{
  "num_attention_heads": 6,
  "vocab_size": 1907,
  "norm": "rmsnorm",
  "rope_theta": 1020.0,
  "rope_fraction": 0.5,
  "qk_norm": true,
  "optimizer": "adam_variant",
  "max_steps": 5216,
  "dataset": "wikipedia_en"
}
Each number is 200 + 40 x the weight over its row's rms, rounded and kept within 0 to 999. Layers, rows and columns count from 0. The size before them is the row's rms in percent of the matrix's.

# layer 2 MLP down, 96x256, rms 0.12, rows 54-79, columns 0-127
095,159,226,212,257,194,159,146,122,139,118,231,180,200,166,217,206,192,169,252,230,160,113,281,222,170,178,236,157,277,198,208,238,190,195,138,253,197,166,155,143,184,230,251,301,212,237,182,167,172,197,156,262,249,256,161,146,180,235,200,280,150,168,215,229,209,154,93,196,157,155,165,188,176,225,173,237,202,244,217,247,215,216,225,108,219,159,230,182,139,250,273,235,207,271,205,274,197,268,214,144,265,178,241,165,195,174,231,191,169,194,155,225,256,219,178,160,196,189,191,218,261,185,89,231,231,269,135,172
095,185,153,202,229,189,147,165,248,188,152,138,208,169,203,200,235,144,215,223,172,206,177,245,127,176,203,197,250,180,175,222,148,187,147,263,204,186,266,192,197,235,167,152,178,215,215,198,178,264,217,231,227,209,193,175,185,183,220,194,247,228,155,168,204,193,247,279,178,160,130,213,168,195,127,166,233,193,221,204,260,143,243,109,192,245,136,228,277,274,217,140,166,181,160,234,154,295,187,226,254,242,239,177,205,236,160,153,159,195,223,216,212,136,224,171,201,274,180,239,151,160,220,175,199,161,207,211,190
099,182,130,180,95,203,201,119,195,234,281,173,202,154,132,274,133,193,184,299,239,201,191,257,230,175,188,175,163,203,227,158,262,258,137,172,225,228,120,143,239,198,183,210,172,185,160,174,196,218,187,194,162,147,293,194,89,150,203,204,214,170,153,289,165,175,216,178,325,182,124,203,114,256,186,199,177,135,199,190,175,204,213,168,196,168,174,165,131,184,154,172,231,276,153,142,192,193,123,165,213,208,150,185,238,145,223,225,170,168,248,221,230,194,188,179,205,266,240,141,227,179,230,202,186,232,174,230,189
095,186,166,126,278,216,135,184,222,216,201,176,226,117,176,167,144,231,137,157,267,240,159,163,195,187,166,166,251,150,181,163,189,156,176,270,138,171,266,281,236,225,200,158,108,223,246,224,222,143,162,265,223,239,203,202,270,234,196,166,140,212,125,139,159,211,209,214,162,188,197,122,223,194,139,198,203,201,219,162,210,284,206,187,212,189,269,192,162,218,193,185,201,187,166,113,178,278,198,187,211,211,169,236,258,241,201,207,233,205,221,78,212,190,198,223,178,154,130,255,179,205,220,232,226,162,201,215,123
107,226,206,152,173,161,200,205,158,193,285,228,209,222,272,242,188,230,242,265,122,164,161,193,196,155,235,161,168,254,132,195,178,184,200,197,228,250,188,209,288,231,241,140,254,263,192,200,139,152,190,123,133,175,183,208,230,173,163,148,203,230,189,229,226,190,166,195,248,181,182,258,221,199,225,166,208,169,253,250,149,192,221,210,116,196,170,264,155,184,266,212,176,151,114,258,295,199,268,207,154,174,184,197,135,204,183,192,151,201,162,274,213,183,143,164,157,212,216,164,146,164,193,183,207,201,195,152,230
096,209,179,194,169,140,183,174,159,210,262,211,151,150,259,217,165,202,182,118,195,190,190,139,143,298,192,170,182,315,195,237,186,190,258,194,223,164,249,147,125,172,198,188,190,176,179,244,199,241,219,195,183,225,265,225,211,130,226,207,261,215,207,205,199,213,184,264,277,196,198,203,178,161,237,181,125,162,212,255,245,142,174,242,137,151,166,202,211,248,206,192,181,213,260,224,196,240,202,177,182,195,167,248,128,164,202,221,166,216,218,208,183,235,127,212,199,221,162,156,205,265,172,188,177,161,196,242,259
097,173,230,175,125,178,202,206,209,172,164,213,205,234,163,209,230,172,225,227,123,241,182,211,245,201,250,226,189,229,197,244,191,221,212,210,310,162,190,310,242,294,206,197,175,214,218,160,233,200,156,211,223,159,212,218,143,171,156,174,215,216,186,259,226,225,191,160,183,188,180,146,135,222,238,257,82,227,201,157,172,227,171,165,199,198,202,221,189,189,212,287,202,125,194,195,158,212,134,150,237,189,194,154,231,236,282,211,212,187,199,271,234,230,224,256,174,197,213,235,167,181,170,188,213,191,169,174,229
102,156,279,142,186,218,148,155,179,175,212,213,129,236,192,166,174,131,198,212,152,171,186,166,223,160,247,202,234,250,203,122,190,186,134,250,183,153,156,191,170,271,211,197,178,209,227,227,158,179,160,200,176,196,217,168,173,158,178,216,125,112,189,279,183,165,141,246,216,211,202,257,109,278,248,141,194,233,276,294,282,167,175,222,225,224,137,195,198,227,192,158,223,256,131,222,170,152,221,272,168,188,203,223,201,185,171,192,169,164,186,257,252,206,136,184,190,206,194,233,212,204,202,296,174,219,177,188,228
105,191,254,185,279,174,210,136,201,175,256,224,226,200,296,296,230,235,172,312,161,296,166,190,197,269,156,200,239,192,162,180,237,189,183,204,158,178,237,196,202,157,199,247,280,227,195,222,254,200,257,251,161,220,218,297,186,149,183,189,216,160,256,248,152,234,174,164,208,188,262,193,238,214,189,196,196,295,143,164,162,207,158,264,214,209,139,230,234,202,199,273,242,219,186,186,189,156,158,287,277,207,217,195,212,172,159,207,239,136,203,237,234,138,230,224,220,213,197,299,185,205,210,201,182,245,207,160,157
096,183,194,228,234,193,224,161,177,217,170,141,189,209,282,128,157,165,167,217,162,193,235,159,186,188,215,228,217,190,188,246,194,236,242,268,136,245,308,192,191,179,253,205,247,235,180,236,164,150,219,232,252,208,232,251,244,289,226,232,156,165,157,141,243,256,221,194,184,215,216,213,189,161,141,200,172,210,217,184,272,159,210,184,138,254,185,215,175,169,227,148,243,216,310,197,135,282,191,173,203,224,217,256,240,206,183,196,211,222,149,189,226,305,146,207,174,154,129,233,232,141,241,273,233,215,249,185,216
093,207,169,258,231,139,151,120,239,232,289,198,205,249,192,222,224,272,154,218,224,217,171,244,129,285,174,161,201,158,198,248,191,206,209,238,230,186,208,211,313,142,185,164,154,192,138,236,256,220,189,106,231,172,170,164,212,235,206,230,170,252,240,229,266,210,223,238,263,243,276,169,215,91,211,160,299,232,226,202,174,210,204,156,192,261,229,191,209,208,186,246,218,213,179,204,200,196,211,250,236,210,188,180,154,126,177,151,251,202,218,124,188,167,189,169,213,106,226,277,197,158,206,217,189,210,218,191,237
095,174,118,119,175,227,212,169,155,175,214,263,196,133,157,218,215,175,196,203,267,264,229,219,209,137,222,209,145,244,171,165,160,184,252,179,183,173,184,228,242,200,244,211,196,218,248,183,195,167,178,220,202,225,255,187,156,182,197,164,113,152,211,235,170,103,174,206,200,204,202,201,172,200,207,219,228,166,225,198,148,200,201,152,255,230,189,229,220,175,222,147,177,133,186,125,191,245,259,184,204,129,179,139,224,233,167,167,219,226,229,156,173,163,167,211,174,198,180,166,118,122,168,137,206,241,176,194,203
100,223,230,254,229,232,150,175,210,187,233,216,230,176,171,180,172,66,269,191,175,177,190,119,215,221,157,195,167,101,252,228,214,187,108,223,187,189,203,194,286,154,216,276,167,230,119,229,208,231,175,212,173,203,254,184,230,242,281,207,187,156,139,208,188,205,203,159,230,342,220,153,178,186,228,216,225,197,221,179,247,160,273,218,135,213,189,182,164,140,192,196,191,156,217,212,275,196,198,207,182,215,175,189,204,249,217,191,224,204,177,115,184,203,195,201,211,144,257,178,207,193,198,156,212,218,198,176,286
110,174,237,197,187,194,216,243,213,199,151,196,200,217,210,186,235,218,233,190,223,214,152,215,272,210,204,161,160,202,150,217,230,194,183,180,282,202,156,238,252,264,232,211,165,191,219,189,157,209,196,232,272,165,228,174,253,265,221,186,260,202,250,225,214,265,265,207,186,125,231,216,341,269,247,234,199,223,235,223,167,153,244,260,224,249,245,274,159,124,248,198,253,149,212,260,107,194,198,210,277,197,150,163,193,228,245,243,208,258,200,225,203,194,217,259,199,154,111,256,202,176,223,177,188,205,171,248,210
098,179,138,183,254,280,211,181,159,130,248,170,182,241,260,126,157,210,206,154,260,184,207,182,187,226,246,195,259,249,230,254,249,87,167,167,155,178,169,231,161,174,229,234,164,173,254,181,255,197,173,211,224,143,249,189,248,178,253,219,237,211,254,109,228,181,144,171,160,261,203,150,178,227,178,190,189,216,189,188,189,183,229,150,151,164,218,217,147,188,186,213,254,185,210,145,225,279,161,275,153,235,122,226,148,208,200,206,198,222,301,228,225,150,216,232,160,195,195,259,205,195,114,242,124,250,264,199,158
104,190,255,115,258,259,244,163,195,239,252,214,206,178,233,245,224,147,203,201,243,183,196,238,171,301,189,277,193,193,210,233,184,210,179,238,192,157,184,225,183,201,228,200,72,172,177,178,201,143,216,215,204,121,161,315,226,122,212,177,239,182,185,205,210,219,214,203,235,256,202,193,178,173,179,196,260,190,158,186,148,198,194,162,194,129,145,208,121,162,235,245,188,198,187,224,267,224,196,170,238,172,138,176,170,205,190,168,147,260,138,159,226,149,191,182,223,257,222,225,153,96,218,174,216,237,216,174,146
099,228,170,262,261,206,185,196,180,217,189,221,232,245,162,224,211,256,214,153,276,179,249,147,244,177,155,207,144,108,114,164,215,241,89,175,211,196,245,164,273,145,162,216,142,169,204,188,242,215,235,269,139,208,150,161,232,245,172,196,158,187,212,168,207,236,181,199,105,222,210,262,230,166,224,191,202,219,164,185,255,209,213,186,182,206,152,186,197,225,185,166,199,237,181,249,155,200,141,240,171,238,136,254,312,200,194,206,144,207,165,192,236,190,128,127,232,162,165,206,182,135,187,222,169,206,216,231,132
100,167,201,184,209,193,174,272,167,164,211,200,206,206,169,134,205,186,190,187,170,124,118,194,162,109,174,216,129,284,179,198,178,199,186,204,224,185,220,194,136,289,184,179,250,156,212,180,144,163,215,210,201,254,201,186,197,169,126,167,208,191,141,178,207,233,212,244,206,172,137,166,285,268,211,214,125,224,214,222,176,224,166,252,203,224,231,217,172,164,204,226,178,119,184,239,234,174,185,100,177,170,171,221,113,191,247,187,277,210,193,249,142,103,249,157,217,227,194,157,219,230,221,106,236,197,209,133,140
098,200,198,163,182,176,159,191,256,160,179,236,256,174,268,218,184,201,246,251,185,194,176,171,158,171,218,204,150,252,232,240,156,174,168,260,179,230,237,202,142,284,211,195,203,163,214,265,115,214,148,319,196,160,224,213,204,190,190,225,232,203,121,132,237,261,249,201,218,182,186,234,140,168,136,188,172,189,220,223,282,180,225,232,154,255,265,183,212,221,198,165,233,178,299,295,199,150,204,161,201,230,176,206,210,162,237,202,242,186,173,127,235,222,211,185,237,175,224,191,162,186,233,152,235,176,201,157,265
092,154,241,216,142,142,216,222,169,167,104,162,168,144,209,107,196,225,204,173,132,145,153,199,178,139,218,226,168,194,190,151,159,263,134,221,186,203,228,230,206,274,222,187,134,113,160,147,243,171,238,160,229,242,186,243,194,181,184,230,254,201,129,235,221,190,173,153,110,210,219,110,229,178,215,190,209,206,151,228,230,190,169,89,226,141,158,162,208,221,186,234,222,185,178,126,203,209,161,221,199,223,158,207,154,268,200,154,194,191,189,196,193,147,199,117,200,166,272,210,202,159,223,168,109,138,133,241,185
118,234,208,157,160,178,214,104,192,216,197,174,230,216,209,232,146,211,265,242,259,237,216,153,220,175,201,121,287,206,142,114,180,159,207,150,134,175,167,268,208,246,181,194,220,169,246,179,270,183,185,198,170,229,173,250,164,123,135,220,202,149,177,183,208,146,161,202,230,174,214,204,165,252,195,202,128,210,139,203,146,146,202,256,211,167,132,159,208,237,180,153,149,205,170,208,232,178,168,241,196,217,151,236,206,151,234,201,185,194,199,190,169,157,193,211,156,238,129,209,144,163,145,230,149,199,281,215,189
109,227,250,274,161,146,209,232,149,246,265,199,225,195,234,175,168,180,173,179,163,199,215,219,256,130,216,156,217,209,194,207,261,235,131,228,233,222,126,182,80,200,193,262,200,252,165,226,244,66,159,169,219,191,151,184,275,249,263,194,218,241,223,217,211,202,199,193,131,192,187,291,207,211,219,253,178,223,180,227,151,215,243,201,228,156,179,190,245,148,137,218,223,275,264,210,206,215,178,192,237,217,200,179,202,217,192,215,220,197,211,281,214,223,225,171,256,184,219,172,188,206,216,133,277,214,219,203,230
097,220,229,135,248,203,183,166,252,181,125,168,177,164,244,208,247,113,176,253,189,144,187,155,201,191,201,161,189,198,238,243,229,125,168,237,258,219,220,128,201,225,184,239,222,209,140,169,184,180,261,208,231,224,259,275,171,179,216,194,175,219,198,200,194,236,297,245,216,182,200,283,191,120,195,230,266,164,134,156,217,177,176,210,243,219,132,170,231,251,178,209,168,158,220,266,233,212,189,265,225,191,241,140,230,171,216,227,236,216,287,206,133,233,212,138,181,227,180,182,139,182,245,218,192,148,195,206,175
113,142,168,191,207,233,150,148,145,194,307,215,181,221,175,251,279,233,169,197,201,291,210,198,198,217,168,234,197,188,172,215,262,173,202,168,187,155,206,179,140,265,259,206,182,255,221,186,199,243,190,183,212,201,177,175,230,168,198,175,123,116,161,162,247,149,214,223,243,161,206,203,260,158,268,204,199,125,248,275,149,164,207,249,247,190,194,249,239,245,222,236,212,139,194,204,118,159,191,219,243,216,237,198,164,213,244,301,198,236,128,184,233,201,192,212,188,174,163,235,234,260,172,269,188,225,225,190,185
089,158,136,123,220,230,169,214,206,223,144,273,213,215,135,213,245,296,201,199,283,227,268,209,252,160,237,167,203,239,178,119,227,176,224,147,220,197,80,110,211,237,172,222,260,202,181,202,204,148,181,179,228,176,235,218,186,235,150,174,245,188,262,225,248,215,207,220,282,296,168,214,272,283,198,219,149,227,239,265,249,228,202,183,181,187,202,160,112,160,221,231,201,166,197,184,166,270,212,168,132,234,191,177,207,187,231,197,183,242,201,220,151,182,224,236,212,169,248,151,145,210,252,150,215,200,179,220,235
099,102,200,202,331,220,204,208,229,193,221,131,192,167,240,224,149,193,218,186,243,185,234,119,196,152,272,251,200,277,142,235,201,158,193,199,197,219,148,228,200,162,237,209,203,263,201,155,212,204,224,188,236,248,267,235,261,234,238,197,182,214,138,173,201,251,207,235,281,186,145,282,201,230,253,200,240,151,238,246,187,165,207,111,161,204,226,217,176,167,171,175,197,167,132,132,175,306,194,192,140,201,216,211,197,233,199,200,255,191,140,192,180,130,187,208,109,222,220,164,203,210,214,210,171,213,199,160,237